config.yaml
n_kv_head: 2
d_mlp: 448
norm: "rmsnorm"
rope_base: 500000.0
attn_scale: 0.125
init_std_up: 0.062
optimizer: "muon_variant"
lr: 0.00602
beta1: 0.93
weight_decay: 0.048
warmup_steps: 200
final_lr_fraction: 0.1
seq_len: 512
dataset: "wikipedia_en"
Each number is 128 + 32 x the weight over its row's rms, rounded and kept within 0 to 255. Layers, rows and columns count from 0. Numbers have three digits each. The size before them is the row's rms in percent of the matrix's.

# layer 3 MLP down, 160x448, rms 0.0372, rows 0-42, columns 320-383
101:113168191147112123098049143188158147125118127109163124094168107187109112132148142171219146148167125141161122125093148130114152084120128134166137160140174130169168185126151098132170081173128074
093:178199175116185067098082128118147121159132066112164094119180111166095132109168169111100204146093099076074131150182120115126186137167172084128186154104117147157131079132146133105129189053112104
098:159208180105107088156170180137149091145120106088129077117178120101119171084060131189112124144059080155149171130070133141133111128142074131142144101142091110135100161118066099093119085109100105
095:137152135042112202121138138131195126131146092111127137147111112179119095131074121165115120065141092072114138164084169100122108124144092225099123111074094139132054169072201154143123214123144094
096:197114133143130125160077141149121125122139135046169149123114179070120080135201116157141128077143099130116111111101126127153206148101154148099085135105094090149151151140161143113139120114101101
096:126110108114153171098110116134145138125157112145128115089139099123127086137125123090090115038139067137111133160121172124170145125110079152086118139050155100113161139120168152095083109126186103
091:100078110087124068080128174136111091106067132166098105101118129139102092144152111110172129143120178160086135136116117172116182086137153128181117157161065173180125141092091121118091145099093149
095:137073108121100141183096098161177094102080102158149134137106089106128090185200144104142139081135084173127164156149109151110132158164125090174094142211121163107086106078176139142162107154103166
117:130130140123103137142157151088138121156111121112105126101148134090111081156142225092149105080084158061196164113135153162095072146096095149185118091138099112068093138140122103041065098109124089
101:192093071109144172112136204145094124133134092137159072151098148096144167137090141103144172097152130027137106140084129119156114156112166073111118112074140177070163131127133134135125110144126141
105:145052128167087102139212146122136088126078131143092126210167127090174094116169157141111162144075144125142147087138109152119081174080052151118129102091112109138071116088142150171138057099146122
107:151127132149070117095121117104112141147101101136143204083074101160039118121127062143159135150157179096107078124129055176098077146139150100142094172160143124191120135086149162104089168121180102
092:106174070063057116146141170063103107097109171188068117099120160112101119158144150154033143108121150079111140125093108147199126111196056078127166109131104123150170149148147113115049097109074080
097:101109136209124156129153092155097091172085127118116124173081066148136116145100087130117116148190066161103086135109119070057142170160094134117117055150096149123084193150120111091111078173192122
099:093098136162079154142098110117181103111133129127121133069087159149082063159098092111143132144116113178134109082115132142155164109140152051187092115138069164167150157171129175122119190136123155
099:150090164089166149078205101105159092122158189082103194116164188093142117097154180100159165149146097175127142130126128172109122099156085135093163152146103175146117134167131129103063094131106085
100:165108173158045146178078174114154111077081168102104112138207145111114112111156114145099117119149151106183091117114110188145074130167146105147172118124146135168113187146097144111067131149086102
101:176126107134114170126082118099052162137125180074093084137172126163128081154088172143130074114133141186106134080126149084129140131090122117085125140086129137103092132165059137129087134093105100
099:107091084145081095119172099136151098104104138119160113119078141124129140103099077087100143065192088094161144105147124099113129137172136098158126090160151118088157083101127112208128113100143101
104:122093129126152090046148120084135154140072149113128154124107099102102106192130074072121120184170159084105141123110167165118149123174128070084088103115143124150139150131123101149128117106095161
096:121121138080143106137113112060114121137062138136085162166172089095130055130160148140141078119157136178132136088113179121124099112108107091128118145107075089100111085112184207133113080093169062
100:137161108188086116141122129168107077107148173170122178136084132096122081151127086108151102127078095159097113159125151140075162182180143118225085115102130117189143119121170185086132113038167094
098:141163085066169152126118137124115119088085129135102100125070122076167120161122161137087136113128073155080130122129072137078113147105139153126159208095103135177127078116069117161135210113121175
094:086102151121097098145180089198146159103096167150143130158145140152103134177152120130195148122124046170165141124121135191115128084097218143104120186163130219195079183159183113087095120141090116
104:143106138133157080136144104135081117085112153220072119124155092148205089103157142131108146130141123105101070097090109161067153119130174213168104076155146145196146092114128106172152112152128109
096:099099140135129085128097169120115092116189130140153108072105168113123136189151145108089168148121061134105073052198129115091139166115146136129165183110108149061101104071122132097128125088128124
095:128117135150121107135178127110166116135112089142113145161121104122140124166129117153184105106127090124156137126163175143129149151177132145153024129096127110199107086144148241119102207139136208
103:108129124124108125132109137179093085123183145056153145143165130162124148088145139132129155187140070175079122162168113112157121151154107127148190112159130063203079189160164145178171123080107102
102:186136128121099123116091175112096098155067162093178161135188138133132112096096103052115084171146127074149205107113179212150133127130127183134187086161097159078082127117100128125092047083126110
107:123093135106203125105128144149149168102156151098129160104110102113111124092074107104150095152098155103185173152122079157129089108098116142143154156201138150139127101103183146161097132058114135
098:101118103126105124101149186105136104107117101177172172075133145092149164132092125103153115177134145131144142127149131185086103126168073150153177110205114129135105073103123090112124110166190098
096:125139157104126121147115149151136143097061123135126174138172167101148089144120142083167122099130141089173094175104132143097090165090150163126094134100148183064164131102134151091073090141187118
104:081085153128094161152152111144132157114123174197191130106125134096126105062117079125122183123114127111123159165200150132168076113137110086141107166131088108102119157154133144152129085117119079
123:120130132136108092137094094090155085092109060157136155052089125139109146103111094093117151163150149115116139100085118104128120104096148144151162137145125106133186140111106168101146143083159162
099:081112129127132169153133098121091113151142067151112075136129180172086153132108147180148111114166089126117177092138098134146127086158096118129136083106124165160144170152155081131090158138139165
105:172125091148113089068074135124149105145099115103118089151124117130094143156095155156111148190183129108144171124143135122170116134158096139119151147100138080179121129188170105180125183074108108
097:148162115079133138110078131143107155142119108147126133110129083070097116135120119182130116135083127144114084081173147135056164178135096137111148118128104125135103122143127133117147103167131081
111:165099121054125118171153127073107098065125172130101093123083128145139167093108046125064173136161098125090142133088171077174136105181159140101107146175138122195107130144122099127132119126122113
100:131096068106132172117158135121100088134159157113124077087103163088217086219177098080072132133191155141113172121137150121092166165165128138134142150113137115099134121123149081108144086163140093
099:119109144115039057072145126171095120174113138173145102137109101080130131111159088123111102158129100137145063096108136083135118117072109163116108138152117170070118099115139096170204082198118167
095:157198126094140202141119124108110123107135105134073134126102093112107100184149119100148155116084117167149122173116151145114127111063098146152121060107152137112143158112092101091122057115142174
100:155117122140137104133140144062072176099134145129147108109159146161165128087115132129155083140128090135170156137121111100132154140082103191115087136191166130145159093183124104147059134128162100
094:096154131116109085126094090153179068088148178096144150092161132099135118097155061112169144168139153075118071130093118120046097093185111132165126143159149047121092128158128199135109123182150138